config.yaml
n_layer: 14
d_model: 160
n_head: 5
n_kv_head: 5
head_dim: 32
d_mlp: 640
vocab_size: 1024
activation: "tanh_gelu"
norm: "layernorm"
norm_place: "pre"
norm_eps: 1e-05
positions: "learned"
qk_norm: false
attn_scale: 0.177
bias: "all"
tie_embeddings: true
parallel_block: false
init: "normal"
init_std_qkv: 0.0258
init_std_o: 0.00487
init_std_up: 0.0258
init_std_down: 0.00487
optimizer: "adamw"
lr: 0.00287
beta1: 0.9
beta2: 0.99
weight_decay: 0.14
lr_head: 0.00798
grad_clip: 2.0
warmup_steps: 222
schedule: "cos"
final_lr_fraction: 0.03
batch_tokens: 65536
seq_len: 256
doc_mask: false
train_tokens: 229500000
steps: 3502
dataset: "wikipedia_en"
Each number is 500 + 50 x the weight over its row's rms, rounded and kept within 0 to 999. Layers, rows and columns count from 0. Numbers have three digits each. The size before them is the row's rms in percent of the matrix's.

# k: layer 10 attention key, 160x160, rms 0.0784, rows 58-68, columns 0-159
# q: layer 10 attention query, 160x160, rms 0.0815, rows 59-68, columns 0-159
# v: layer 10 attention value, 160x160, rms 0.0633, rows 32-63, columns 0-159
# o: layer 10 attention output (transposed), 160x160, rms 0.0622, rows 32-63, columns 0-159
k58 095:487520589472508365509511480437506462509563498491486515511524442460569531507563537525444475429450459427505517498521550469528448504497552517451489510338437491438532476549503554586515413510540408478542571485430492458560555508576420523458571494439497504430515472500439497461573572480561428566491485458525506432650565482570537545502550503530462536572538478556539606584588460482427503472512521539530537465474496583426536509524494605434543506445510511467472531420508557575456417441490480
q59 074:459634577446475506442532446539550484494553498437477471589621430545511477476585539610552486415487523480571465456571510480563391464472533550437557427527558464544487418495423446536571504494536388571458509516401447487442460511452526476467528640513491462529506494560465503448487539541500522563505429434515515491521527505587476596500472477543491409545473526532473516596508570590464534465457493536476524530553486514433523420483477511448466484492474418459432490527590489493497576474470444
k59 077:419538513624525517531539535569470345515521471538535523558498538425477482485547508495514519447528458442543486517587554556426556404433599503512439472468494506424518562511558612508524433470475526547528481474484502676431555536478548465483515491438474569524506504487510513465546443483498431506462487494545525573545506476534473429413492519557472576470486510553409509607448538448495492468505518537482485425425402520419498497460513593502490484474408521547517519457636563513444441500445498
q60 077:448383460581508498569486607530483534543411476554543530471401536481508529447498518467476502531541460461428461543436538527443606534540445518569492525492435573516476532476562473387364503469473540475543429507589536506458585467565478462520503356489461505510482496498513464614487485441488504436524554508540435522548475538483557503421496550460488549442564448496534532377429443422470489488533446435510441501493502459605522588492583457539495507463532532569527491466467571489563480553550555
k60 078:538489552310505462488493440483519610540516596483488428486459479544518500522470515486427512541462508455476464495475441426608466542594363521444515530456479468559490414463459384560464528558519467421471520553489484393542457502532417503552479489497533452528510495559561512509509550502508545433529493487521511463465517512498577573582457493436495446517482475496551484397541449584491511560517479452460561561575547487613510445526500412522506513495572471482491449512376488499596559474570516
q61 081:552384519559484475547436577533481538545465503574546527485417555506542489458530535397508522564469472495428532490467477531495533555548396442599448491469486490475486545439526503456435528520453559436577474494672535516539543450520490511580461342514495550478511526427513500517503489456533471435549516509563519580548462539397558476436472546449497506486527445408470477378410432391543494486542520461521489501485455495596532498535485475597546494547544548502588468513438531494525435516497547
k61 083:538486519392501473493494501491524659530509544502467477465489509613518484468470503498470487568491519501473488472436442408555459590576381536468535530493501433625499451492463405498458545556553491451515536484505483416535488481547429522526502529530543405530471435496485486494518576535536540479561505491473470471463481552509516591545458418414498431505506497444542486384538452557464506527492501490450552603567565505622475472511555358503527512549588502468490465528398471488594601452546498
q62 072:521452454535487564485501511556445477503486461550547544488457470439435550474483451449490472542493499514407454562498521589450588538543491429586430434530490483507453534635556556438484428507516587539467502508581549601525514483502490527552472438526562489478481695481430480568553443426443530604550566522600462537487427481442509386478619537424524535476495484510506470519430482455574484432536480474557523529454510472516492566487486485548470402458549503480474449437471502495484446556503555
k62 067:540455482476490576484554479486530516519536584450497430485482475512503420474458495488494498566499541531439513538357440400573454593575465570453450478465569466598550488486471500497467610565503530480469465561501500355519596433585474524524515473531561470522489490534536480588495470541532564482505535547491513515397473490438485547516539429465458453483481540472510510443533427536576447602489481476503613553499579406564540486476422430523538489565553505477451407543432449434561586467540524
q63 095:457536492531433480537462527501515474542533550436477494525579498409524511503427550639502502523467481457533519562550528459492467408435471461481522419552423466540465459570499578584537519540593479532411512509452465602478500565485483513519474588458505507508447484583472507526499487524519548602504499518543485392539485491551493475580533571538494502447434472538542497508544468566520432462427468501467434405496546450410570455381427499486447464490432382475435537419553479424389599482488538
k63 092:412545570570502581580516500557495345459543472501474533543501523418548491485585499547504553495576507565453487513482519556427467401519584491539501429377421494399594461479566501540514435444496494507559464548547516578441528487571571506488522445472485534456508484508450462492498519409496426491462432515530596466520509398447501487435491547552471549542455506519462513625571505470585507483488508524546483461415490530451526522515417603508515538519571509504472565463577527565479418428473495
v32 110:398494487540419369495549511544385517486525413505551497415538533432485539552473477609562454486478527445554557530424392510534473468487546556458443501546524516456515532511439597466513568510512560524470507402498586449444505473527538451502426499500534479541464552525427494499410548507505514529452560546401534473451378452623440551410576503443522461447549558445551557494502514502513475514466474566468525513531483562430500497464506538419510486542632455471529507485523462455542507521523403
o32 117:621550461453485532458498598601545410578629527441515481591465487418497454444496476476546551499484430497524481554500546548475512546586465425532426424535440506560512449605527520566439499558444572504454546595467443539535516505529383565494557471515545555444485494582505430409447458577477509542484542484480444448532492482441495424532504503547531481452468437546580485552504468547581467527442534442464481492426541517472514477495428516528423492507462462487492444478460462535417532420508602
v33 109:537447557487531519468473490513503493570505495555456460507442443596372590469561459486505559548453440432468449442522501437518488490514478542522515546548439529494536509508412494546494508463388558478489564572488382565462477553427484490530397513528464496506510378590580565466534452484490474531537499518489559460497538532541554585508417542539448462517417476480512353523518541511525416433550513566503484531428498524613454507555471423535623490492593513580506492449525538584485496496549449
o33 098:513566529560413455584519431514494422445413532426513465545479493488523517469472512552521558487524555561589512494548485594480449438413527515522454409413463471385533540454559536481540481472473481493497519460489623471450442494498591499559492533548510499477586492531530494535525486456459528499517419427530521486507504563620438509509510516535489496467546604488416536531490542472568529441447580490514521457499409448428555594437510665490439477506403489501443516526562479474468433600443469
v34 102:495438485450553491508589476471505486536440536528493426477473407482510562570541526519489590502450492396503511536489464438563499499575483513503455436626474540474553422431478473508482509607353474515421454499567496488452654498493513403529449477530514491430508394466539426534524495490467475573503555569486476468521446462505547518528541477572471534499541520458448516497576513541564467481625534557602505469459535551550552569492502449506452478469605517494454540434496554552424570453590473
o34 104:456553488480484471504498533528469485494545572524520528566551477533546580551362460505541560465616568501581514604483538534547481487483456550500440440450437504503544449514440509538493552477512471382484589467400449443471510423488488554548434568483408482412508489603553523424465605600485512500510565461501524454553570509545470506516504535474496530454478580510566442519486558475499483487457483384460441537535459524396519498433508469447467506529429465481453500554456467469488555644434577
v35 108:505536601518519520455459514615483554553477480555523574551446510560414539408484460486458438531510528422467480406638525525448508495551512553509489548500540567443498517643590553473554505449560532477486438417461476541411431538465441542501412498474395583567458460526506518522469443539462533473413532499488468543557440510483489479411500536426419590491405440507580519477502481463464461539496503452431488544503508547460479493544442563521533479474500449609510502579525428518545498505504594
o35 106:486449471574477494565532455421535364424472462416547518513474512409487476522559575530509499489523457576506530513480476495411468457508506471486486474542451521435503508443487454423423456457501532541533510511580536557544500560533707496491651460467564479516518525514507445462581448432489499498473458522451604426490497490469486491529522540551524430505582483493370494608547541498573532514573527458499512463490515513507493554490478595503542502506499546536509487446511554545431415454487357
v36 107:507456558504579488459572520467498509518422475607468533523513632510530497457627448445527453434467472523466527543575495535495480533422498519539521497501438487542550513529627493553498549431421499486501463522503430501522475439393442463538531485501524500515588437357498482514523482541502499539522412529516504604508443528457531612498538573519450466554405476558438468508455514452417404577470522510519529530565539498476521384550491510568502533547513538425520501493533489530431521368593553
o36 110:565463509569511377553515466440513505479551440456490542470529521572490541537434570537422508462495453515520474523502523548403571480560514500551510509448404488451457490513490501521475501488480430491446450525519490349417468484509559528387533523544488399445507475487528520542525517451570475505527445481551608414531588447495542498593509471489463531628513526535427468551540444472474522407479466465570475492503498511504597592421530520424530569592372482515465591541570541502535509535535429
v37 091:488498459512454497404547457417479517540488551526532567457468469471557487572461471429506456532509443500420606552540616523566512498506552533511457524484514536496532520528522457516522451470470571542524641516578450431602492471493506529475454461458491523365506517517530484591551452437497530641504554489462467515481527510578501558576446463563476540547532601499512515522567536412519442475482521514607512482455455468492524552540484459526476592523513493418433388423533554501435561492618423
o37 099:524519520489516492579460528496383441426434404591508527505556514565468527433462561509532597472496519539502591598546419488452517500575428411614528520537495519479548553420461450465470546468401470423473471472564536433472558480475516524474559489584536538576510525451350502473497502460493517489503552543532520510471512413512486489508536553463510496526443515459477416492392517360518580473482436480571553489506519490515513545511445538522521524628519567477553530552559459490526469544403547
v38 102:464481388508536577552470499639405501412488552478536431519472547477572592410520488499475604486565464526476429483502499520441444523529497503500547517556488588516531416429413557409499516496529454519582439513482583568502451591489572487484579481566439525485449468515468445588439537489455573462444467456514455501590469479494524393529519519497590426411568488448564506496513471512465571440469523528470407455412512476455491598521485481420477413449515509505496495524548497498511572531513504
o38 100:402529461493569496533444492539607545514490597412511472469472469453493463506545505553532397440450509511474477516497474508536533494394503515506518499479497457489425611406479475541414532534579526507537501372500405611498463458585384480520460509459523521508582488591505508478609482508475505567503447575437503488500572447485415508457474545484505563535538453499480518410520513592526490601521523477510528599492473457557426436614533468479582532536506484547490477509366515474501506527469437
v39 095:571526512515465560541377500555447513378522471484478464542512467530467527387556537546551489474531517445463455437574432501507442476596445395496550505528567555487396430416433502461476484411518520456573542479455570579421481612477497549535550466492501530575495558534444484464576559480413550431520558463512535489530548542471480454573480450476528471504462524503499471503469535503513587511520493543428507514525531496551485492516556525484499454415360489625440487548518427543526500487631522
o39 097:492513561451464513594597470424547499432445609441552547455492417502504497484568478541518506484454506584510467459430547408503483587460508538387478479511515482494463528530572538505630380468538566586529448488448545561560508444525526364518474568566511503552495452481482434472521426520501444621426483537471422526469489517539518507396466602466503535434503530501473547473486485505522496541538558467482510505507448463508411526547445529538581452516514514535415456424485506493474571524416410
v40 108:520510611533519568414456520517537529478445424528552503468562463496423425525488505488504542489310491522480627524478481507540479528439595510517527458465543431486465518532598538495430475499481613482492513407500492521464527573485496536549530462455508495570485502458543557453621443465505486484500588502543516568490502492518528574454463467473367504427375480421490492463522473537479413559513526589472549567580568556503542461480470527498529497483492463440516455496455412591467472528535595
o40 105:569435462524503475624538338536482467447499487494445551523429578570544579524538519505472495471538569546580465514463460464416474461516465558480466507566444545493523400568523519393475561525504608597491443527527516509468526574474505409390542571524526428473450495541540480535462468494535483535496574451453489462437451493504553424535567441504493472463530498573498477595523526510516498463493525432439415498456511544369534573490503461493393588452443480548504537519577562485501558516512463
v41 093:379513542499443530498425498455566492425507406464541549450533489422539357402449503543552544445465455536521551542485559446563476494465572457478477475399533530512428520501483518594435434544537542482512530477571513552475465560524591589496566481381557458510460564458494540494600529442476583472527559472525486486481521503597523470489522472388465424500450509437441485473592487562523523432470477569535503462521474515459499476440505433487518554462408486480495488426464422484531566558597459
o41 094:499461515450546476487409494549462532467501490495452491536521496520472517472671524467520480478465541448512488478501474482500491520470447530538538564591527468533458445555480476467597483473559597596451457502395459536561494518597355386464512586522535544516484472493516432574511477560480453574508458541470411558460387600494533526460415481547410544484500494573623496568465553505520520498513555402443481490530536483418498538542444474457484526456528412543469469556498493436536548444457580
v42 119:437441441472519482557534518496497507457506522485432421448489595554535489564517511508536540535680564606467483516473443493452454476384559489485533561492407437500557513445559510480539588600459530521438419515407479472573491393463475493509553492593527458522518516526484491496411527563534493493403471532473539457491486390455504526519543528461503464535520486430482442502460496483460486535388502481565536533514521517545561421431506505516450512587583509335517523505554545537490545464564537
o42 112:583523552485482488487499329514479469623564495559434443505552504473517448491397436455509484497408416467514518548485570602480566493532526468536534471434502486497553505530479510612515502482526453407522531590511480496345453428517553516442429555425508494428546533468544559521495517507514495428513458409570514452563504522478545507547412434610460526568500505561570469573532438584542464452431488557505494485433520452492496501517535569494455578540423493509486570468536519511459460469542512
v43 094:454456452507503498537528511468439480558531584438406405438506486463466514576391526521526510580530491474455558456299579397518508466466444473459451489456506501444576519461479469478605575554487539542474508473457470483491530482490544529548566511511520533438514561585551456568479589517488468479431509524559514448324590473413483499508488445468550588478551546474530533500533519496532521487602528447469470498503527507488521570467465574476509654543502447486471493514478520460506504441502438
o43 093:502583501402425564470496290504479564557537502581501445490464509500532480500444429471594594522496586428482420504569444589559498518569461489476459506499576480530503503484536484496460445519492477425510512563552548565538602446551459527588423561526462539491478449381508562401425462529522513502463557472481448570551462559486448480464484546539476439419502561464517466497447546540518479526418440529483540503476529524532478428438491531536466434450529561499495535452497512527490582533547590
v44 097:503479532536534466488480518468519503455404509529429490504592486477508400470450527465355471485561495463528425513522545492498532479513456469510502508587527446481523516474603386536595458575482472484398387569425549445462518429475515501481561539530576503551453525468454463542474567521488519470509462576529530543349515499441468484414522528485417514570567456518466524488521474489433490595525473416597528533539524469449534466456453584560402576628456534459483475470495478565516537442537467
o44 097:443451534548523522439578454435483536544581418608527515491543519579515479516452466466582485536501469411435507524478550516538518473591514487441499469515456474552466508555519488488451441401479437448591515605513441379516454482496498543512548548419451446476504509340536538502483519517577499539487454547557459443555448538425536556591460543575492469617476550497585460535441464539443464456494516497504463462479479494573484513383513457482525503449528542465363541479489551497484594462564507
v45 115:455515581531545547481540518491518526480426547515518428582508472447489558538496537436370479426420485449473483530591536446503488526559439490499542482484485527467461495563476459494520415454487403482486458553504449489522471622447471472487438525499483583484501499431469486575482509521548522586542427496507497593433583508379513458583459547604464579480493445601466443501508441514413415496582514466554529522470525501442441418542465556504479599556387532545549472559514519418543548416459514
o45 127:454489492600547546463495494423532490509536514478470547387494477520458524503507548526463434499533512469401479454522508561527477463335573541420542588490518535448498503448489499409485541451541423480535500425481516374569502491454502546453588568523460424479489515505652514466582512519489494511541425539538523504531532439530535515490567491488552500557559560453386552515577528497438550445506540413477501523551447555562583550471580455487522447450458481531385465485471482603578462498540468
v46 075:512508453540480490549542537537530524426455463439465384542566523478448541405529517532507592411440569493561421485520452428426461482537467461495579473575457530533485497394410442470455548586472419494531415441495488491457547597500512423487541472593567457595491558485465449474411586543497436447495478500506489452518424509485500451538596483568582424336542531474492486533455474571475511496519478524462527503505566518461474493461511509473488411524431533543517586535501485492590544481478563
o46 085:466513484487529506417544506532621525584594625416502518520449464449508512547523446495439373526472435465525456456488544545593497538399541576399467486429497458525439440579557587523548469477544510533494535482397438530553477469500396518512447555424418511404483496585644480498486458613523498517551461481429480505504522480519497513466484508517529533519502484561497570498574500619460459492524562467440493531480474561457478472530565497486476464417456457513401453479454479516482488493555488
v47 094:513494472584482632530597490580515526460518481468443499526446454529494378538413497450504474576592510567485461493579456516482488496578486510472516511487530462562482546549450531515439511477460483517531494498474418473502548532421487571480496509450520574522505493552450453517380438429510467487329524450508498473514501438466481482538529641459496562578489497514586531544451452486429558522439470396402476537529536549511524496436516594589458507478387502599493517535519462476577526500557550
o47 090:482464550500497456519531404459519467486510522522492584503569446454501468547529492517454425523487430626367635463484530482435508526551499543535516524504484495432547466436543521517570509526490493532512538400420544523503473469553523390551632577440544581486496567410508532476557542534510527285447491509489491502478480423503540500449434532494481436468519491509446521522578437514525499424512501504469549425498484531572512452472541545508571482525503545498572433460518574530426467449521407
v48 074:572515543476550499475500550529461487384484410496508451559581394565410498473551484568477515417543520490594397521485391524532506561525422483520505502536489506508456542450430482410428493491418447441491412560538579481504612511468505491503490494575557519585437457441411499400470535501481461427581503483511533518457489574506471505424500569514476464497556544596433424489454513587406527530528403517604462513514595490571454465472516504498549474533493470565476525539469518448534482468451514
o48 082:448501487524485450437553549463563543576547613464499577522439483431558525532500469459503458476495436465503456429515594498485512519431530573425461473449503467496457454622569536531542514497522445529520528494300456437519443502453383489521498575483439489392506515518624477561519576560481518503480503539505474458557514524501534563503563489521569523467527538521522610504535483592471374460499583503417471491519419465534503515477595450498418473442452445497431475479447489486470541479538482
v49 098:445511544512473561471578504485556509470454556475511449535507394486494506543453513444352405502354530440508569532544490549457527523567478481501509417399505499450479467553467502498539435532560392478468529504497429475406505534480442439458459515491466592470513543420546476551530508514536441599582449459522451518452515558474510482534444526668455600471510487566531511496563471513482479472565565462482555584531526523468493482552504605534521548512475553541571514572466501388475443511435505
o49 107:482533459555591555464548557507486520504538432507507538408471582537494574538500549526444497538546506458369481501534532477591419445369544613450549602541529570513554491460519464438486562438479455500496492436575542443591595546475572584484528487563444414476467524535591522449463479509481447409544543529524518536456508420473519460486582508446563480488496479441397466479574503413427517439506510477502489533525497530474550512418513401476527417430527451508466478505492515566568493483535436
v50 093:511501449554494520506566520516467528515492553449430397514524535452412511490463483520462509531493597492440580477488442440447467456496490444454580500443442470476534484485469589468522566510484484521462412389391479408453521512455477460495512492483538489499539560503490416511447584555525488521350516514494528459353473458455503486510514524501545469474525499510613510532470505536486466559587474491399497542518555603496481499425528682479574493585461554523545539599480516475548439563429521
o50 097:544539497451498498467586283493579493578560525496495464495429523495589463522444462484465457592516437482471455439490516495576472565520559570459435482474542517487527475504591524503507505503523503488537569535513504593497549460552509564524491616451437501441488507455643522447436386573505474431560480441454464534511540476431529428517503499493529446460549490529454512514561501608474501462437526488474573542455510537467556472452510536499420398467500459533440476414501514550483519432618485
v51 083:499434471505502498475536472380468470554485543554510578408498477486565466558439502418453507580533465553413589507459555549520536499499500469468444561469505532508573473505583463526573514502517580533467570523533418488617504485496464513520484515470512593356538509477497464564540455403473521600472474520484505490479545463473567495551428446530485598612542535477490566543510505393523414506469520494538497544467471464475578592534512472537406624510534498426461437447544499509437538491573401
o51 094:509529577463479508564495530493417529447472395614506478475564525582469521430457524538540595479499569520496577609504419453486552518580422444624569502521498531518528553426444425456460501513396466414502461503591530437467582438514556530468492433578521469591495522416375542475491547434509494471466574537521490499483507441503478527542477523485495482505452529472498380461406496385523556485464423503548523492490494512551474499506453491532523527609521578479576540527507496477543533530455561
v52 105:516448474474497496457538494414519525430460488542466462498547574505519415486545453469434564448511570577473507590444413580440515494485510471488560489442361454564601496488623514532482562530549439488497455501488459458512522465464446470544604501524497489490617590414504437495456537531598453474479394472550495487611489554450500637512483547548442502515485464500490516549419460499491455530563492497459560507481407492518537472520508523578457516529608604414561512501470550477448438507529507
o52 113:507492603580568497517570521535507609529557441507494473470501589570520503514458504497442429563473495449454491517530532507505533458472516531647580584468491490554483509515484483480534535510497377509467471511531435447442544441524535556425408493483434365489481471446537591594456554500459426402522501459541528503445525436490536468564501458484522503530445436583477454447589445462440490433375500561501541570488570561461542527477521498433493476487466432506508580546539540425535498483614466
v53 096:449484428507495486513605499513428533595517578475479517516447508510613568539463492483499448610380452477495468473538495485450483530503542614523476597575493494483534434527386483467458519432547457528497561574466343527480458491490515410470513507544493532401514463518552535469382487490577487581483497480470470443520531504453572481546491454617477410468545501510574413555497488534496466394484516522495494503448495428554443554573494499505488376503573538544563505495515500473463511579476458
o53 088:538537505558532565476473401557517463500456553458545431474503529492438499492473534589431464469528561491496552534581497553637473469383518531530569430400444474500587519435513500529511551593402467548483518364439544421450460578450471583485507506561446500501535533589537528439506534462446514442596426438536583503478507467579440450534538483484531514504480438412472527425588514506513562566444610531534565495449497469477548426461525507455506529508525495446495483501469465564577508481471460
v54 080:492489428584493573499545482478588495637456542445409511435494479477517425614456533455481572510490490537515492494427544466495532462541527494518464485567481475509565479569530454521483642570519497553405447462501430474579522551508473470502468498503562583364482534431559450551467534457542473497406527526475517439396540475430543433534520482530548566525620479456558490554481501445508459531504462477475451498483498525509487610461475517479351453460486474475467505442550541443488559571559420
o54 081:450474545377455460554533478526473543469545466659520506576598495548434505471388462405521487516488584519525568496494414484531516542583456469556495490506528477551490500410467483438533465555355462423564528445561466503527557497509494527493525486481456484496497529476470551442446544528531530451483587500441468493519554388512414520603468471486496455509504514480543502418475491483528497488461524458502513498477454643542496423514471433482484576563547593462624510541424493518537511519530617
v55 104:375475467547466564477506496586578505447430524538515364509499536429527421522468488453370557362432536478519464499491555484516483536507481490493538516497487503515526468547555452502483478499489438512519504538563441506457473650456508490456481518485512498452427587422453427587451497481558559532445429495520492539490505500482495514641511579524480600498554474553491551483526445507455521510475573483426539478555553521383518479496435535532362553539409546517493511499545464518574576459558477
o55 109:464485508582599512457539560502533489458606484452492559446539448564488517480560553458501376483460479456407545533558472608490523452397548516549578541550496528472450535461533507436446475426548432502491514406494498468608453491466419510433570563448514448481481487536592538521588571606534457478488412535497495496532506422480532583485459506523466498546512500499505502532571498497429515426555457386486501568439458633544527511510508445493593489457444436529440452573493553496521540503556457
v56 100:549448548478531457491536489429447518512451469588514467539598485501523578526584512444424611497502496456563549580432505526522573468495535481462456412529469516474497520495520425448539508577535490523474416530555627524577630516527456412508437504548551519489507516496493490500555527497533432488671433568444473521542528574498509488541517508625476588478505468461403449480453484485506450552551517454588526474456488453484508458570521453485479568479536517449544466436464520396428447492399462
o56 100:467510515531520585450461727507548540546517443568530481439474546525459506533373477511494519516495562490505418550486476491474544470407477518517525572496485556516453497513448528419536542538466529418537475524545408417546538513399510617491384402498461467496492529524565564530433517506485515573517614503500537454483534475513522475556544444479558492477439524515473464507492521459498459421459501521444428527552443567451487486534527418516408487460488536469492570557445450466596473526500616
v57 102:543515451448563467510534502463545472610470544598498518473500608434498473420584507536531524447448533553471508429580488468439454505446440471541529589509465434533575452516584519548489528480488476494572527560463441542467490449480514497567557503436485468475626424469528438495503442529524491421353511481559537506589442528436575449509544463467572409551407503519568532496400548458540442568542434513490489425462446458525500494470542515611409519515510477567494475473516451475548542429537567
o57 098:476562524507426439492556357458536597439478478416477484535552443574536492546447462530406447545526507502522505469361410490496558530670446482570576435482472431499469435513472534520489414516524473519491530467529489504499518452603518507529465490547474440516451397384466570488510569433509440557560383449507514485493504472499484545518465476422482548530549520598506506443495457504496517590498451562502543516512506552519522528527492464429608457582495555515518486554470581529517524565528461
v58 083:491535459531486505486447517551424480384451432517481510502574595529441397430638494507519504411429442453503516580471427597529501501487461428503522456509472477576437490575469478478458443468507399495439412482485432441436439519476500463454596535552392444478604549371418553515432475552612483460541454504520453558581459487482518521491570516556484501525499499539439502501430470484533520531496539543591563500476504463539445461526482506562525523571487549537558504507545469419525505508544559
o58 082:578521505625567450533483680446519561477576472452469471441574531577489551437502514505437426482468455460456501485509550489484537481515457517450518554506506505516405476422566528553468504501506464540532399510461480480516459497520468502374557447554487551481422458505572473536513509450487435483567428450551594471592492435535537507480492480459546592491489416592544588509575443500441466476442513452460526480473482497513571519515528586401578486514431504448366564541502492494490489480570449
v59 093:503389489511508508535463516481495512548521534520417372506541572465439500525555506461497603452552578557510472492515465536516497459519521488491545538514446473493570534443570395424464569523474523536550509454488523493607475542476464444516526477505527465459542546521492466503545631545587552534477480543449579633446564550463474563580510500552563508445543516533464382464398467468463454464550489490559511469439561421474460425448494448466359551577407454413507487443541555518552534519477498
o59 096:552540486517475510476562376534560448514539570553492508450504490550461505456421443433504444523358456482566506517555469587386544556400518413477523480425535503461479547554537579425552513463486479392526449581560483493420457490382490517447450529518512533510458580428564554559495483528546542516536468426504466427483513438537505496584542496526536523540470552483507554526491531551509461519472496493487483563474422587542505535593471520516424551494443596478391538532523485547559432538486603
v60 111:455505536481488433439533515448625461567471443595494446499461493546479512493541479452431412524387501499465486499674516446527475503450508523509518547480445496508492533617593532598487454590432526503477511567520360533502415509432500474548479521495582460462492423434542509500537448511521529617523493528551541483486483544500609531520539478550431480547459456579470424504551505500444409509442498563599491504465531540492496370475492454581510503550483548456496521484490505494462540445580483
o60 109:549482540608541430514477412509447467474489459456516520516532526496484514519489559567445508494521446457542587472515521565490527498448567530517560438466469521452526431442436493505509486400490452497424495482462571337428440511511518552402554527495468464407499485527607497542528515468538481493599370437541545443502464489528530556554472483521474492584586575512500506557488503495511551416534586461495463502526482508429616616451560517412413509540453435518423457586547537527556542557515479
v61 091:541577515537490454514477499499497496494553430473491544504423457517516471487526485543541498547481489513534494463516432507479460541538483496525522516479582498558456499473428579505383440433448477465467544409529456468499521524494502510523477527465525397601428514531484534417517478475470528577497670429476473467533392526563452481572489493489477359448422526420564566512514529563495627411429471568438519508544508568522463461498570452468599330409510525467468486557504515496497440557540476
o61 093:529422456455502438489549570561495404485410587430493537563415433470524466510531477478457480486512476557526567442512561401549458528476577578461455404527476538488510457537562531500584506514551587604465499556412568521458471524459449383438509498452519557469530536622473418493452424581445518457537534495447513494444507476562523509448514543523525511431510475475537602536502481501507509478554550546544505501527582436437493542534504577520512464551469413479615505437548501507392478451426438
v62 104:549433532548469474496461490509491519456450426555488485489494460600457475467454465519509574508588572534526548534422470479452533487480538531488431505516467505509526560534483464491450570537538581509524525382507596534536579542503532519531454494613504469602363548606481562402485582456432454465541514535465485465448452528589425447459447475439455473398461492378525477506504513474499507462381509518442514566489532567461524605512481483391572502456599484481552516517446497560489447552477466
o62 094:445500505488514560475543714610576490496506494515543458590496505420458451473516438478495560498447503555552463549525481543483486473469519511563483469486466560503478490545495474439516524545456637507495484572528475587496536521494533454489462432410523494480580617505482449582482429524493514525472568510389438476445518459475464490572491510607525459446458467503428517540501525505591493456514508557468492485466467488419385478551485517561372525494487509449607520391569528461438472448523510
v63 085:587464531500519537489539507518564498533431428572619536573473515552571423457528472509472502389492532590533405534534395512448466562571500554558558591477500492552552445593549467554372458508465484473528469499512548480408476444453497504537517501509530434624487481423457515444501479566513502516548489516477490490518391539527514565549517459470450364469417472533516471518447530550453502473420457552542516487548511460565453414410513468526564442472594588523519532499484483570529494502547555
o63 085:467443515598529379467566556536527468437503531415497521554570492498484517569513482443413467544540441479539544482492518532533508467453587520551535416474439455469528482584517530530499496459542515565457501489407404475417376503476564467414576541429458388433468547516533492572520574544476526495506340490491577449475488494481557501537501500541489526573531462531461579535510484516500510481522557541531497505495507514419565576467540565432460512522448394468539497446568595512460518505538366
q64 096:520503446556575470514516499465518447501412534595496431480535525454475549488430535490509502541472439481511546489618552548438612474477442486497522482575522541460415600539587554449531413511398514449583512524474508546471543513514534534442418518438506466517536521496567450484494378560499546594523536533455487414521533417555426501513485473488517451558516467523499459478339477444474462426517492455494527546529503507515369677551561490525526505457504564519489478590549502479470493540502463
k64 100:561504508465557479356483593572503565483484513593534478509585520585562543517487510502395542580402476468455432502590454544531533483509498505551500499526583479537395599473486508456501526544438477495600425417432430502386511553469524568496446504453514420554504563434508500561565492538486534550446561532475451470521538497507474545435476458408420536466441478475544474434415482536440531410428512468500487535474486566496486502454517503486419500399507516523491465588537405494436542455529504
q65 130:500520555476513516476569484470488435450482508505464469542426582503525561392494427574567572482497503492495510457530524469476490514582535511490477444622511476499556559518529439488432417507478534552450423496457584480448482555443494505455546534409548504501540370492495410461420439495446579559499515563519393441483482496587471526427566469509461476430543530631554539514510528493484431577551405504520547523464606487511474625570542526573486531479497410499479469499507517477477569404589506
k65 129:649506535506527579494482519491464447528442476494458545586476394583550560447507520502496556501492455534511422456428478474538486519467540500490514467616476479535496574456556530500438452480501534538497495538384545507410494497497386491493518516465549490537451449479565446456427508548507528467552508460492385456553538563482549516350528480527439453432559542570457512567466532492549418470466424492483458542484625474547459660572569547468468504499488491518493413544540442523473504547566531
q66 100:438430404525503493535524517454597546465498599586527450441504415437471516492516570544467479442500589416544494514599550514507508532491546405563536496412497522534446474481468557465471401533458431441537474504482527443468509549677581501528445484508547514484500552516538509589458504537523592481492510514520573447463509415560530519573471547503591459462415453352532536530479458515377551459461564477498464451550499462540501566471441491451548508514461499483432481440501453480532433460465496
k66 112:411459549491559455394562513484461573477481572620482534501476477413487470485484507482462447484507471412481476511607493499466503494490476496551492502439543487508480532507551572495472422510512454487493529547413392470500378477552537497466493516652546421458598519449445556596469448500521505576452479563480518430449576460496511534555448516482591560564494418469529489542473485467391548464568479402513385499553491376511515524483418504562573499527514470513474522450504476472516535411473552
q67 097:563574572428510457440548512493527516519521473507430501527481485503542496381529460536491464580523503556482454504451436455522343476469564526495485494530475403519547500505436536568508532529597466512481498495460471505463395465428580419490539543572521484551474465380568502480539493520475495466505499519528514453442484550398478487522488426551508442588462556555418565500560560548470475602538524554568532477482515469466602388488494542463531573465521476477579567431490618528384449444456481
k67 100:497475496533464502553570424416565390497496546508470443476461462567528518452444472547517567548529530504502481471399559418557515470482524495398467509521394454509595477517454463503565545516626545500463453581505477544504466491618465440467513557497465442530459480537527445479449564490474454479560447513658537444440516422500445582549515509499526505522555519507498482588521512427528429516540455520462563520587562505512519488560578467536545544486471482487536534478552656580481407562497427
q68 133:481548511476452529547544534476491478543525562434496508524408473484460498439472581492570509512512560463387529563577474484510448430593505495552477502546405391498516541509563493511451453462489434538545543540502463474547495476493517529553606433524529440592503373510417505511488469478573542533589580510523485457503525395492507528525540556518552519594493455507483418531457412529448474485393454428498494472408596450527568613508450498503533472483560422542417558546563581462415534500497559
k68 130:472554581469467531497516608499518417556530499474398456550490504495513529413444498507485459506472556576459415507503453504471466478534520490577524470536536409550515529536501524568467436493593469509498499561493479504466503519457544505476619486413581416502470423471475535484597464492448504513519499519496512384479558388498482519470605492525480567576547462515467449606531441500527472515441452463513523413489619508437513611529446622525609524458556500526474552534491548495375446419512461